Weights of a small GPT-style language model, trained from scratch on English Wikipedia.
Size: vocabulary 943, 7.28M parameters.
Each number is 128 + 32 x the weight over the matrix's rms, rounded and kept within 0 to 255. Layers, rows and columns count from 0.

# layer 8 attention query, 192x192, rms 0.101, rows 37-63, columns 96-191
[[121 128 167 103 116 109 103 101 133 179 123 139 137 103 109 182 142 127  93 164 112 113 125 109 165 198 119 103 133 135 118 139 131  80 106 140 125 103 135  90 161 172 146 112 120 122  70 132 100 126 144 147  92 150 147 110  82 133 169 133 107 122 153  81 183 106 109  79 138 163  98  89  87 130 166 130 117 139 133 108 172 140  45 127 156 166 125 158 106 161 231 146 129  83 118 137]
 [101 167 150 135  89 125 129 124 210  92 107  74  88 102 150 166 146 144 153 166 143 125 146 225 138 180  88 144 118 132 108 103 124 159 130 166 116 147  94 150 154 131 187 210 122  95 156 140 105 158  51 160 137 163 130 112  69 160 117 172 116 122  93  92 146 113 205 123 134 190 139 201 129 177 150  90  89  96 104 119  80 148 129 168 107 163 109 124 120 158 108  94 158 104 109 126]
 [ 88 132  93 107 175 122 114 143 147 128 112 162 126 124 140 134 151  92 175  74 162 113  87 128 139 151 120 155 127 116 122 156 124 161  94 193 115  85 131 130 110 100 147 170 128 146 136  83 135  73 149 165 137 139  62  97 147 135 155 159 129 144 105  84 107 120 225 148 131 165 144  99 193 199 125 142 112 139 158 122 129 155 110 182 115 173  87  96 161 128 106 137 133 193 176 182]
 [125  94 116 103 147 155 107 118  81 141  72 134  93  99 119 151  88 156  90 146 191 137 111  89 101 124 131 108 117 122  84 134 142 116 150 100 178 158 158 166 125 117 114 203 166  53 171 141 126  96 142 100 106 102 116 172 124 155  70 142 146 140 132 128 159 124 119 139 182 105 115 111  67 122 137 161 105  75 116 125 142  98  98 146 154 139  52 140  84  98 195 133 109  61 106 140]
 [ 95 132 136 155  75 126 108 139 132 154 139 108 190 144 175 112 179 107 105  99  70 115 124 193 110 205 117 130 193 157 195 125 100 140 172 180  91  82 111  88 122 138 134  91 142 168  89  90 125 179 138 172 179 115 119  88 144 117 189 156 150 108 105 143  95 150 145 140 100 130 163 118 137 119 134 131 118 149 138 179  90 159 164  80 136 135 195 120 165 115  75 105 138 209 150  91]
 [133 111 142  91 146 107 112 176 150 101 128 165  73 118 137 143  66 156 118  97  64 107 109  78 155 113 160 126 138  78  98 145 129 138 114 160 133 175 128  89 163 121 121  64  71 154 119 128 151 126 124 142 127 169 139 119  93  87  75 107  76 151 141 152 143 102 112 117 126  98 137 146 116 146 127 121 109 170  55  40 105 151 141  99 127 149 187 142 131 158 137 151 126 117 127 122]
 [175 111 149 127 143  92 180 107 117 119  93 125 149 151 142 121 140 171 116 150 133  61 134  97 139  91 122  92  73 159 123 127 153 126 158  74 101 155 127 130 129 178 165 131 141 114 117 177 135  66 139  76 114 127 149 157 147 155 134  74 112 125 158 136 119 125 112 135 123 168 111 123  78  96 132 135  73 104 136 116 155 131 121 112 153  57 103 178 101 142 183 125 112  72  85  99]
 [170 127 100 114 137  97 177 117 114 106 109 130 180 154 152 142 117 143 124 135 144  81 100 135 148 100 131  97 101 145 128 148 163 104 166  76 120 153 116 120 153 175 131 121 146 153  99 174 140 123 138  79 106 122 151 111 117 159 116  71 106 114 144 144 133 127  99 154 124 160  82 141  85  97 134 150  81 112  94 117 135 140 107 114 166  77  99 156  84 128 146  93  78 130 119  94]
 [ 63 109  89  97 127 112 113 149 107 118  84 186 145 101 132 129 126 143 114 101 150 109 128 118 166 127 146 133  90 108 127  88 116 142  99 147 159 157 147 138 124 100 117 209 125 120 153 154 123 106 130 121 121 131 137 130 126 161  97 141 128 125 165  99 153 125 151 110 108 131 113 124 119 191 112 141 108 122 126 120 150  91 110 143 136 143  54 136 142  96 185 142 163 125  71 137]
 [123 101 115  90  94 170 143 109 105 138  87  91 184 117 138 121 100 133  97 133 120 110 127 119 121 144 151 131 171 170 168 126 212 123 182 130 123 118 103 117 161 117 117 149 163 131 132 139 160 116 129  91 101 109 143 146 113 130 136 115 120 138 120 105 122 113 128 143 179 145 126 111  60  43 151 109  96  87 108 134 173  89 158 100 208 135  68 139  90  92 168  77  84  96 131 106]
 [109 133 104 131 138  75 143 130 131 120 103 156 119 149 139 146 170 136 142  61 106  74  84 127 193 130 117 146  91  41 119 125  46 122  82 100 109 127  76 109 158 114 106 111  89 158 133 114 139 108  94 120 165 126  90 105 160 115 142 140 146 115 139 135  78 147 136 110  85 182 175 106 173 144 108 124  90 165 140 116  98 160 150 178 108 145 119 127 166  84 129 120 141 178 169  98]
 [120 140 142 112  97 126 122 109 157 156 144 102 170 154 176  91 140  88 144 117  51 118 151 141 125 161 117 156 172 152 156 127 146 127 139 162  53  80  85  90 121 137 146  94  93 205  73  95 135 180 142 134 186 108 139  68 142 129 169 163 161 138  87 137  94 153 168 131 109 133 138 108 143 114 120 109 163 160 166 141 107 157 148 101 152 112 191 127 149 116  51 145 160 203 162 106]
 [123 118 157 153 106  89  78 150 141 131 140 125 158 136 164 104 153 138  96  99  48 127 126 106 121 196 112 154 169 146 143 106 127 119 102 165  68  83 124  87 148 155 154  84  87 161  68  92 120 149 121 140 189 121 123  83 140  89 152 180 143 102  93 142  56 129 133 117  95 126 209 103 175 104  92 130 127 158 141 155 126 173 164 113  91 133 209 112 181 152  72 130 145 156 152 121]
 [162 111 137 150 159 101 167 131 135 131 125 103 117 127 101 139 107 145 138 143 164  65 106  82 121 117 108 103  76 138 158 166 134  84 185  70 139 147 142 133 136 131 147 157 141  87 130 195 150 104 157 113 131 145 117 170  91 140 141 108 105 147 155 153 136 135 108 109 153 192  81 176  84  78  96 118 124 130  84 135 129  81 120 104 169  66 136 158 101 130 173 101 114  86 143 112]
 [139  79 150 134 149 102 111  90  72 114  85 122  99  95  72 142 124 168 108 141 183 141 134 106 152  96  87 145  74 146  76 131  88 109  86  66  82 157  92 105 122 157 162 136 134  48 125 152 123  70 165 112 142  99 102 127 132 111  68 115 115 115 121 141  84 109  48 110 140 157 165 110 151 145  85 126 114  93 146 140 160 111  97 188 133 108 130 165 112 154 195 140 120  85 115 167]
 [114 176 123 154 124 188 153 155 131 129 113 116 116 106  95 117 107 120 109 170 137 193 127 132 126 118 147 113 168 108 163 120 110 106 177 132 174 170 190 171 114 113  72 199 158 112 155 158 130 168 130  97 104 115 177 193 123 147 112 124 105 113 142  93 209 100 132 125 119  64 115 160  79 118 126 151 112 135 101  99 168  71  92 100 125 104 125 104 124 127 146 157 152  85 143 127]
 [154 147 138 113 157 127 148 105 124 108 103 166 104  81  75 156 127 161 132 162 124 127 136 150 140  96 134 115  62 148 105 149 122 119  98  72 147 180 119 152 124  92 109 199 158 115 145 182 138  84 105  94 114 131 119 135 134 154  79  97 132 105 163 114 174 117 102 104 110 187  68 167 123 122 124  99 149 115 129 127 143  94  98 198 143  98  66 117 110 125 181  81 117  69  79 116]
 [143 142  80 129 133 159 154  63 120 140 145  89 133 121  92 120 129 121 141 182  95 174 201 138  99  82 167 106 181 166 151 134 196 129 207 146 143 154 119 145  88 139 137 145 139 142 137 171 136 166 138  89 122 100 208 132  95 164  89 136 129 145 107  79 176 136 108 129 112 121 124 109  61  58 145 150 195 102 111 125 170  84 106 109 197 120 119 143  96 116 113 111 118  80 127  43]
 [153 144 112 168 135 113 134 200 212 152 200 125 106 127 117 163 135 130 139 146  68 135 159 112 123 118 140 119 122  94 146  99  68 151  42 147 131 137 185 114 130 145 137 115 103 140 139 137 109 129 133 141 149 177  98 170 125 108 169 136 129 106 124 123 137 113 119  73 102 136 147 166 145 175  87 137 155 176 154 152 159 142 183 152  44 172 158 132 156 173 130 142 141 140 207 134]
 [161 105 144 114 137 109 164 108 124 121  77 139 128 121 177 127  97 153 141 106 128  89 110  46 160 140 149 116 135 139 102 142 167  94 187 112 108 179  76 106 147 149 163 125 137 153  88 158 162 104 165  68 131 152  84 117  97 130 107 103  84 179 165 102 103 117 121 159 139 178  91 149  63  87 179 137  66  93  71 120 119 153 132  56 192  59 156 163 119 137 140  93  69  90 130 126]
 [106 126  91 118 148 171 110 108 107 129 109 170 109  98 109 128 104 131 144 106 162 173 137 128 141 131 131 103 102 101 123 148 118 138 111 149 197 127 144 187  91 104 123 194 141  82 162 161 113 106 112  98  89 124 142 161 122 159  92 110 133 146 140 106 184 102 138 134 132  72 100 108 101 182 135 156 123 120 125 127 118 106 108 156 120 146  81 123 112 105 150 132 148  95  97 147]
 [129  92 170 115 116 135 146 153 128 116 100 134 182 160 183  87 125 135 111  99  92  64  97  84 137 197 136 125 171 148 155 143 188 116 192 145 101 100  79  67 183 140 125  76 133 155  85 121 151 115 157  85 155 170 106 110 100 142 143 132  90 141 123 140  70 132 151 157 127 144  97 109  67 100 165 116  69 111  92 108 127 120 148  42 165  64 179 153 101 109 110 114  89 177 155 108]
 [101 136 125 147 117 140  92 164 155 142 166 120 106 135 128 108 135 111 128 117  85 141 126 147 129 153 140 142 127 111 121 108  86 139  73 178 134 104 144  99 123 132 142  58  99 127 128  88 127 170  97 160 172 119 159 109 135  97 125 159 126 121 122 138 129 131 136 127 125  76 170 132 178 133 115 135 171 177 127 119 121 165 145 116  87 189 180  92 187 153  95 170 147 179 148 143]
 [144 153 119 174 104 114  99 179 202 154 186  70 138 125 148 148 143 120 117 157  71 167 134 150 119 133 142 100 170 168 158 106  82 148 143 184 122 152 189  95 108 139 107 117 111 169 114 117 127 180 124 180 154 125 172 145 119 103 152 146  98 155 146 188 181 151 120  94 102  86 123 184  95 129 158 142 167 145 105 128 106 153 173  67 142 182 170 131 159 168  56 148 155 157 156 110]
 [146 129 129 170  73 122 116 119 120 175 144  59 183 146 154 103 184  94 121 134 123 115 116 195 102 135  96 126 171 181 161  96 127 132 174 166  79  98 127  83 114 142 163 100 140 146 101  86 119 158 103 159 164 100 148  82 172 107 157 138 170 112 125 125  97 164 144 154 108 100 183 149 147  59 151 144 138 116 170 167 104 137 167 103 164 140 129 120 135 155  99 107 129 159 117 117]
 [121 153 164 162 101  91  97 114 107 154 139 123 120 129 119 116 188 120 105 109  61 117 118 199 146 177  92 145 127 112 150 114  69 115  86 128 113  97 112 105 123 137 156  95 115 155 113  83 151 142  93 153 161 111 106  89 164  96 159 158 156  72 103 126  63 166 114 115  85 145 164 101 190 139 108  69 147 139 179 180  81 143 146 112  90 156 188 104 162 137  90 111 151 185 166 109]
 [139 163 111 105 171 138 131 130 154  92 139 127  86  95  94 143 103 138 139 126 157 190 121  79 134  84 145 114 146 102  99 148 125 156 120 127 198 175 186 218 124 104 104 147 121 100 170 175 116 124 114 118  82 145 156 162  96 127  85 101 105 171 137 104 180  91 137  91 130  93 120 122 108 163 141 156 141 109  94  98 133 128  99 164  99 170  99 136 103 151 131 184 158  96 117 145]]
# layer 8 attention key, 192x192, rms 0.0988, rows 37-63, columns 96-191
[[112 144  73 107 196 177 133 124 154 156 153 125  89 133 105 140 107 147 119 161 184 102 116 167  96  91 147 196  87 191 181 124 141 149 117 197 109 152 104 148  99 129 137 137 200  44 178  97  80 124 138 133 156  99 118 168 133  99 119 116 126  97 142 145 134 128 136  90 174  42  98 126 158 123 129 157 127 102 108 162 117 120 128 118 165 117 180 164 105  90  96 176 136 120 102 108]
 [106 122 135 136  68 170 190  71 119 111 155 140 171 191 167 179  74 154 160 147 109 212 169 139  98  61 115 110 117 111 113 169 120 148 124 107 147 115 177  88 122 132  89 101  98 151 135 137 112 121 111  69  86 165 179 127 147  96  77  86 131 135  42 147 140  49 135 118 106  74 167 127 133 137  91 177 112 109 175 186 187 152 130 122 123 128  23 111  84 120 116 110 139  88 120 187]
 [ 98  93 121 145 135 108 109  68 115 142 161 136 177  97 110  90 184  77 172 122  87 179 111 115 132 195 122 106 186 168 166 116  97 132 128  80  86  74  86 105  75 194 167  68  70  76  76 139 202 125 144  95 166  95  95 178 140 121 194 143 158 208 161 105  90 129 203 136 139 157 100 135 119 108 116 136 166 147 168 107 144 151 108 144  91 119 138 154 183 114 140 160 204 203 200  91]
 [127  87  57 137  81 154 122 118 132  99 153 118 125 162 156 170  69 148 165 139 178 131 101 117  53 109  80 150 114 174 165 159 123 129  78 145 100  84 113 112 134 125 126 138 139 112 162 176 137 173 138  97 131 142 142  98 181 130 137  80 195 164 127 167 133 126 117 169 120  94 137  77 127 111 117 106 147 144 149 139 100 104  71 122 159 127 109 118  93 129 144 119 136 155 135  49]
 [160 126 123 120 124 104 147 178 106 110 147 131 103 117 104  72 141 159 137 127 149 131  95 159 153 158 188 109 149 132 100 122 103 115 149 157  59 143 127 178  61 125 129 145 190  93 151 124  80  89 170 141 150 109 106 121 130  95 163 134 117 108 153 117 123 140 130 130 141 155 137 143 171 149 135  96 118 133  92 125  96 135 145 113 122 161 155 116 136 153  82 120 157 122 157 136]
 [118 137 179 100 123 149  89 116  68 135 122 179  96 109 160 131  69 147 154 129 195  84 146  64 166 100 132 135  90  69  96  70 140 111 125 104 157 177 197  99 200 138 110  98 155 114 107 152 142 131 129  75 102 144 173 105 110 121 105 114 105  86 139 106 152  99 109 113  83 137 174 166 145  98 171 144 123 124 153 117 155 117  93 133 110 144 123  77 136 162 154 145 100 120 117 149]
 [125 133 134 106  76 138 144  80 128  94 168  96 128 131 128 150 113 140 173 147 130 159 131 151 121  91 134 139  75 105 157 174 127 164 110  95 172  94 146 127 100  97  90 109  65 167 130 124 144 171 125 100 115 154 156 117 101  89  84  74 169 150 117 138 126 131 117 128 117 128 147 139 139 131  70 128 131 158 150 162 166 107 120 105 146 109  73 161  96 124 159  81 168  93  83 157]
 [110 109 101 130  83 121 140  83 123 129 169 103 116 138 115 145 107 156 136 138 121 154 132 145 141 110 159 128  89 124 152 146 121 142 106 109 157 110 164 149  92 119  72 154  95 170 139 102 154 127 158 129 121 134 136 110 127 104  75 122 149 107 137  97 113  71 157 152 130 121 131 147 149 120  95 106 143 172 146 177 136 119 129 125 125 120  92 141  96 134 161 110 163 133 122 149]
 [115 106 131 152 147 134 175  87 115 134 146 193 168 151 157 123 112 107 170 109 128 158 104 114 131 111  69 125 117 153 128 129  96 110 120  92 109  95 135 136  91 126 141 106  82 134 106 211 178 148 139  84 115 168 127 139 167 142 149  51 175 215 141 166 110 148 125 123 113 114 125 141 126 111 110 140 137 150 118 108 108 113  68 129  99 101 122 129 101 157 142  99 134 174 118  84]
 [176 101  79  85 116 128 122 118 131 100 168 116 129 141  97 131  73 155 138 123 121 129  86 137 121 133 133 169  92 128 134 191 169 111  91 145 136  92 158 182 106  69 113 152 153 133 179 140 113 130 170 123  83 140  99 104 100 103 101  94 139  58 117 138 170 123 138 146 140 131 130 106 143 151 150  84 144 138 113 108 113 145 126 117 148  65 114 155  90 116 124 106 208 128 123 127]
 [132 148 135 108 139  78 100  92 101 139 141 143 167  96 154 128 158  94 128 134 129 112 141 132 154 125 130  37 111  99 132  81  74 153 140  95 102 116 130 117 122 147 144  86  68 120  98 132 184 117 153  52 158 142 149 162 117 103 150 123 130 199 139 107  81 154 149  88 129 107  98 157 133 127  91 133 156 153 147 135 136 156 138 159  99 109  90 154 151 169 192 155 146 147 139 154]
 [188 104 142 123 139  85 167 154 150 120  85 142 117 108  63  73 149 142 141  82 125 133 112 128 161 168 174 140 146  92  78  97 125 115 196 146  89 126 136 173 123 147 140  93 167  99 134 109 107 108 120 150 174 133  81 134  77 113 194 124 129 128 175 121 151 135 146 151 125 208 144 131 120 149 163 108 122 118  90 107 126 123 128 155 124 176 177 145 153 111 126 124 162 138 146 133]
 [201 163 134 123 131 131 119 136 118 123 136 134 150  91 129 120 131 134 149 112 190 113 115 105 156 124 133 107 136  93  79  95  77  98 165 141  45 130 134 133 104 137 156  98 156 102 148 109  83 131  83 136 148 108 110 119 125 148 152 104  96 126 137 123 106 141 106 145 119 168 140 144 138 129 135 126 136 110  88 110 108 158 102 165 146 121 186 136 149 153 105 118  70 121 148 157]
 [108 125 138 121  99 137  89 133 129 114 140 106  81 145 108 141 111 137 115 157 181 127 130 136 125 103 155 142 109 115 157 175 153 125 111 134 132 151 161 106 135 128 127 154 136 165 122 142 138 132 133  96 143 141 180  98 124 109  93 137 159  92 128  79 127 106 101 127 176  73 146 174 115 109 122 113 129 163 121 120 133 123 115 136 147 120  64 148 126 147 151 102 106 114  94 161]
 [ 87 141 100  90  92 106 108  72 169 109 103 125 163 122 149 183 100 145 139 196 179  82 109 166 105 102  63 101  69 149 108 131 114 122 118 124 109 126 118 108  83 127 166 118  89 164 127 136 177 163  86  57 184 132 120 134 151 144 165 106 158 222  86 126  88 129  70 166  93 138 146 116 126 120  65 128 153 139 113 184 157 127 136 157 152  75 127 135  79 155 164  58 111 135  66 141]
 [151 125 117 126 150 152  90 148 123 152 139 159  73 129 161 153 119 134  60 106 115 112 125  62 122 112 121 146 130 126 152 145 143  85 102 194 173 170 162 118 159 135  90 185 151 146 101 170 102 125 161 158 132 128 150 119 146 169 117 125  99 101 135 168 195 103 106  92 128  95 140 137 112 129 136 142  91 105 109 103 103 157 122 104 128 139 133  94 139 123 125 156  72 121  97 111]
 [ 41 131 155 148 129 116  83 105 157 171 135 145 113 130 130 146 101 101 113 159 111 153 152 162 123 120 121 134 132 120 143 146 171 119 115 116 213  96  85 122 151  96 122  82  89 158  80 164 130 114 122 131 131 183 153 148 157 152 112 107 142 160  88 136 110 117 154 104 139  95 144 152 120  97  57 138 123 124 124 137 153 125 140 157  83 102  47 151  87 124 149  71  96 110 102 145]
 [150 136 110  99 145 117 120 163 191 170 135  90 114 159 118 125 127  86  64  65  88 118 137  59 131 148 147 157 115 126 132 214 196 137 141 183 183 125  98 146 116  93 118 183 141 123 132 159  84 156 147 178  97 127  95 124 101 169 128 140  71  98  90 160 159 139 119 153 124 152  91  70  90 149 143  92  89 101 107  81 116 132 153 129 163  98 115 102  64 107  89 134 141 107 119 118]
 [112 180 172 142 176 130 103 130 104 189 101 151 106  90 157 129 137 137 168 128  91 114 202 142 160  99  73 110 173 163 159 109 104 159 121 120 148 162 104  64 130 115 124 105 104 131  82  94  84  86 106 137 142 100 156  96  94 144 118 169 110  88 105 116 125 139 118  72 141 131  99 156 114 116 138 171  91  90 136  89 151 120 150 120 159 152 116 117 156 143 148 168  92 122 117 153]
 [157  63 101  73  55  96 107  40 139 143 165 103  84 138 110 130 103 172 130 180 187 159  96  86 111 114 160 135 100  78 123 157 132 117 145 117 130 142 175 144 128 151 101 128 120 123 113 147 107 159 140  85 133 134 161 127 103  89 101 100 191  88 132  90 144  63 147 166 105 141 164 139 107 139 162 130 155 174 172 169 183 114 112 144 129 116  97 138 111 157 159 102 192 108 147 133]
 [101 144  90 137 123 150 137 111 117 138 118 187 132 173 173 145 163  85  97  70 121 126 127  96 112 130 113 140 168 129 137 136 135 142 105 164 161  82 129  86 179 117 144 134 125 129 114 163 139 135 114 153 111 124 138 128 176 183 159 128 129 157 107 170 125 159 118 139 110 114  96 117 122 106 108 107 110 113 133  85 126 109 121 117 113 130 134  96 175 114  93 135 120 153 136  51]
 [172  59 127  89  84 113 132  67 117  75 204 134 117 118  91  88 130 166 153 154 171 153  64 148 151 100 198 126 101  54 130 127 119 118 145 132 123 138 183 191 122 142 105 142 147 148 121 107 126 129 143  96 150 110 126 131  83  69 106 100 181  83 162  80 145 115 150 163 136 138 157 140 143 131 185 117 162 138 143 143 138 144 107 120 161 113 120 142 135 117 137 119 213 103 128 149]
 [146 162 134 142 148 163 104 195 120 144 104 159 131 126 166 131 140 111 118  86 172  64 152 106 157 135 103 120 138 134 113  73 112  82 128 143 110 155 138 106 175 126 173  99 152  78 137 146 104 122 110 165  88 100 119 121 141 166 144 135 100 114 146 111 120 157  78 122 142 136 157 119 139 108 150 103 114  98  74  87 130 141 116 152 109 174 220 108 187 131 132 132  72 133 128 133]
 [131 135 176 164 173 173  96 188 102 186 151 118  97 128 135 134 158 117 109  77 108 153 157  91 140 121 123 144 181 146 118 123 179 115 122 187 164 173 147 109 156 104  87 113 191 103 112 110  93 103 147 177 100 130 145 128  86 131  81 161  59  76 119 157 175 104  94 114 115 145 103 137 137 150 179 107  99  62 128 107 136 121 107 121 144 179 140  93 155 132 102 162 109 127 138 132]
 [172 132 114 157 116 157 171 190 134 112 155  98 183 121  99 128 137 121 121 110 103 160 128 168 133 155 136 138 146 143 163 142 123 130 154 147  95 109 103 155  61 111 119 134 166 100 163  97 104 117 114 207 120 104 104 132 121  88 169 145 136 109 118 150 112 155 113 137 114 160  97  84 159 160 127 118 134 100  80 134 109 121 125 104 125 103 163 143 110 109  86 122 171 115 138 163]
 [158 157 135 150 152 101 125 182 114 117 109 142 126  98 135 111 147 134 128 153 172 105 101 149 130 156 136  75 145 129 121 122  66 144 162 116  99 143  79 140  96 148 189 107 136  91 128  93  90  84 126 123 165 129  83 158 142 128 201 125 109 119 147 132 104 137 106 115 133 137 128 128 169 147  90 108 149 138  61 120 124 134 140 147 133 136 145 140 148 120 115 124  81 131 129 151]
 [116 143 123 159 150 138  92 144 119 168 137 149 119 129 178 151 148 105  80 139  74 107 143 101 154 134  96 159 144 101 156  88 164 126 131 147 179 153 172  88 170 141  99 148 129 140  86 143 180 136 137 105 124 132 152 105 143 172  97 139 125 142  94 136 168 136 136 119  95 121 154 125 104  93 148 146 107  90 134  83 157 105  96 118 106 119 157  98 153 131 119 151  67 105 120  77]]
# layer 8 attention value, 192x192, rms 0.0811, rows 32-40, columns 96-191
[[123  91  62  77  99  99 142 144 131 120 180 132  93 157 134 102  70 159  74 135 132 116 120 130 137 152  78 106 116 150 180 102 156 160 168 106  56 152 115 154  95 128 109 138 130 111 137 173 116 177 146 122 128 201  94 134 128  89 147 103 154 109 110 169 163 138  87 144 117 108 130 125 111 161 150 141 179 129 126 133 132 135 120  68 180 176 144 128 131 123 126  93 118 123 141 140]
 [163 129  98 161 214 189 133  60  76 169 171 141 121 132 149 113  73 145 184 146 104 103 157 133 126 119 114 126 149 124 156  81  58 154 117 101 123 139  86 115 133 156 125 118 135  82 102 101 126 164  87 132 152 121 155 120 150 148 123 100 202 152  99 101 131 154  77 141  97 131 140 126 146  40 108 152 194 134 103 119 126 155 115 110 165  82 150 175  99 111 117 128 151 154 132  98]
 [110 141 117  94 136 168 145  77 100 134 159 148 158 123 135 114 121 185  98  98 112 159 125  68 144 142  70 109 147 147 164 143 143 168 104 107  70 129 107 101 109 162 141 149 148 115  82 158 152 142 131 140 150 137 123 142 163 130 163  53 122  86 144 134 129 106 105 116 149 145 142  79 120 140 184 139 180 112 137 129 105 159 125 127 145 150 130 121 129  94 112 157 132 117  64 145]
 [121  98 131 129  50 138 135 103 134 143 104 140  91 117 152 128  96  89  75  98 121 142 100  91 153 166 160  96 140 118 148 181 169 127 122 103 161 153 184 155 138 117  86 103 112 144 122 166 127 156 186 121 112  97 129 146 101 212 139 165 130 139 124 104 140 114 160 142 100 131  76 119  46 138 136 100 109 126 156 125 113 108 133 145 187  87 155 150  76  79 139 160 174 168 232 132]
 [106 118 107 122 167 141 126  59 122 156 155 161 104 150 104 112  95 143 137  74 114 120 188 139 100 128 126 141 136 157 162 112 113 184  85 122  66 132 130 129 116 170 137 140 111  83 128 144 109 131  50 147 130 153 161 131 136  72 122  80 160 110 150 199 162 144 102 140  80  96 152 177 119 134 127 156 187 132 156 116 159 189 117 148 123 194  95 164 164 147 118  98 123  96 124 100]
 [109 149 113  77 127 130 102 141 142 187 195 104 124 141  69 141 197 101 104 104  80 120 147 127 105 116 163 155  79 233 148 137 184  81 115  84 133 109 124 182 158  61 120  96 120 120 134 106 100 122 142 150  48  78 108 104 188 110 153 121 151 138 120 132 122 102 122  86 124 115 159 122 175 129  79  97 171 134 125 132 115 179 196 157 137  88  22 160  99 150 132 119 174 137  95 145]
 [126 118  99 117 118 134 150 122  81 194 117 208 124 119 175  95  89 119 123  84 123 162 137 138 124 114 119 111 120 145 174 143 104 108 111 154 141 136 156  96 132 133 110 149 116 118  81 119 137 194 117 108 113 134 114 118 136 141 116 121 122 130 119 153 128 130 142 182 124 117 132 111  99 127 121 107  93 139 101  98 153 140 109 116 121 152 127  83 119  69 127  81 101 119 165 119]
 [104  86 107 136  88 149 154 171  80 131 143 143 150 125 139  81 100 108 145 176 140 146  87 170 146 143 134 160 158 113 159 103  70 125 142 115 132 125 128 149 111 161 109 132 118  55 167 159 144 139 142  80 117 153 134 143 123 120 139 122 150 121 114  64 119 121 112 141 116 123  89 153 128 130 146  94 147 164 140 131 107  89 108 126 116 154 197  63 112  75 130 156 134 149 171 128]
 [ 88 149 174 112 106  77 136 156 129 162 119 191 211 137 134 123 121  89 111 150 119 148 166 108 167 150 200 114  58  80  88 140 153  76 112 111 129 132 191 120 130 123 117 104 119 162 102 183 119  94 118 145  92 104  98 165  87 132  99 128  74  92 153 118 103  80 137 138 132 120 121 175  90 178 184 152  56 143  97 138 143 171  82 144  82 170 100  74  97 150 140 153 146 134 163 135]]
# layer 8 attention output (transposed), 192x192, rms 0.0785, rows 32-40, columns 96-191
[[137 136 131 121 110  81  80 117 193 146 116 162 138 120  89 123 141 135 189 143 121  90 161  94 117 119 156 159 175 122 103 100  68 124 124 130 114 138 116  81 145 116 111 114 120 129  84 129  66 123 153 163 143 119 102  90 137 148 202  95 120  94 124 151 147 145 148  97 138 154 111 155 117 117 128 102 131 135 104 143 127 133 125 136  91 124 170  92 103 176  88 146  98 100 107 186]
 [108 183 195 173 108 112 177 125 167 130 165  99 144 206 191 121  64 172 139  88 129 106 137 121 215 132 151  47 145  62 146 117 163 149 133 114 156 150 108  58 158 138 123 102 167 200 151 107 111 174  96  63 147  96  94 102 120  93  34 106 131 131  77 121 116 135  99 185  96 112  77 131 140 102 113 113 138 113 104 139  98 122 141 161 151 101 180  68 175 112  40  82 167 112 133  66]
 [150  90 123 118 141 157  93 105 168 117 129 153 112 115 146 135 171 121 143 153  95  82 157 101 126 103 162 109 131 139  97 101 100 129 183 110 165 139 112  31 108 122 152 115 119 187  73 114 116 137  88 128 120 119 126 126 148 139 172 124 110 111 113 155  74 146 143 127 165 130 126 163 104 138 115 146  98 117  87 148 169 181  92 110  98  85 126 114  81 180  73 135  61 103 131 113]
 [120 113 141 167 126  89 121 131 133 121 163 110 157 146 114 125  72 144 171 158 113 154 101 121 147 116 141 138 149 112 144  92 102 143 116 166 103 134 153 118  96 100 163  89 101 101 114 135 143  99 145 125 182 120 131  99 119 145  93 183 130  85 160  89 182 125 116 119 134  91 176 135 150 146 108  99 155 201 135 124 104 110 120 135 100 141 122  89 167 121 191  73 144 139 117 143]
 [192 170 145 162 124 117 128 112 204 115 150 154 152 201 163 133 138  74 159 130 106 121 116  90 143 120 119  96 136  95 210  89 109  85 162  89 151 115 120  87 125 135 124 104 129 175  52 111  95 158 105 103 143 124 135  93 135 150 123 147 110  81 131 125  79 127 117 116 109 168  99 163 109 107 123 138 167  49  83 145 102 156  71 113 152  96 186  90 122 174  68 153  79 146 104  92]
 [112  79 120 128 150 138 104 136 138  87 157 120 142 134 136 133 167 148 165 127 190 149 104  80 114 135 104 155 125  91 137 155  95 115 139 125 134 120 162 148 144 126 159 147 127 135 113 119 145 150 142 169 130 149 138 145 129  60 207 129 101 112 130 121 134 148 122 125  87 110 140 130 147 169 125  90 171 120 146 132  80  79 100 115  73 175 188 112 151 133 138 192 122 166 137 194]
 [131 100 136 149  73  65 192 136 179 142 142 103 123 231 105 132 144 155 164 122 104  94 127 149 114 115 149 142 143  91 183 132 111 140 121 127 105 135 109 104 123 108 133  72 153 139 112 120 123 117 146 137 170 115  87 125 115 154 114 170 164 119 106 165  90 132 123 155 102 133 170 128 140  84 125 112 167 131 136 154 137 129 120 128 111  58 147  58 182  97  81  99 137 122 149 142]
 [104 124 140 189 108  68 157 105 145 129 147 114 129 155 101 108  23 136 157 107 110 146 121 176 126 139 166  93 161 122 136 123 138 147 110 127 141 142  87 130 158 137 117 147 127 138 181 122 113 148 157  86 164  70 129 115 128 170  89 159 128 119 121  88 161 101 141 167 162 111 116 132 152  99 118 128 125 180  97 134 136  98 122 183 146  97 119  79 155 119 116  68 149 167 190 116]
 [118  95  72 157 128 119 121 112 115  91 110  87 116 133 109 151 115 105 107 149 120 155  68 135  88 122  94 151 124 195 176 108 117 135 138 137 130 132 123 179  91 111 117 150 115  26 150 117 146  10 143 136 129 130 123 114 138 150 156 144  91 140 192 108 139 104 151  98 135 133 181 119 138 140  99 130 146 147 183 120 159 130 126 108 105 102  68 201  93 149 223 146 107  99 124 142]]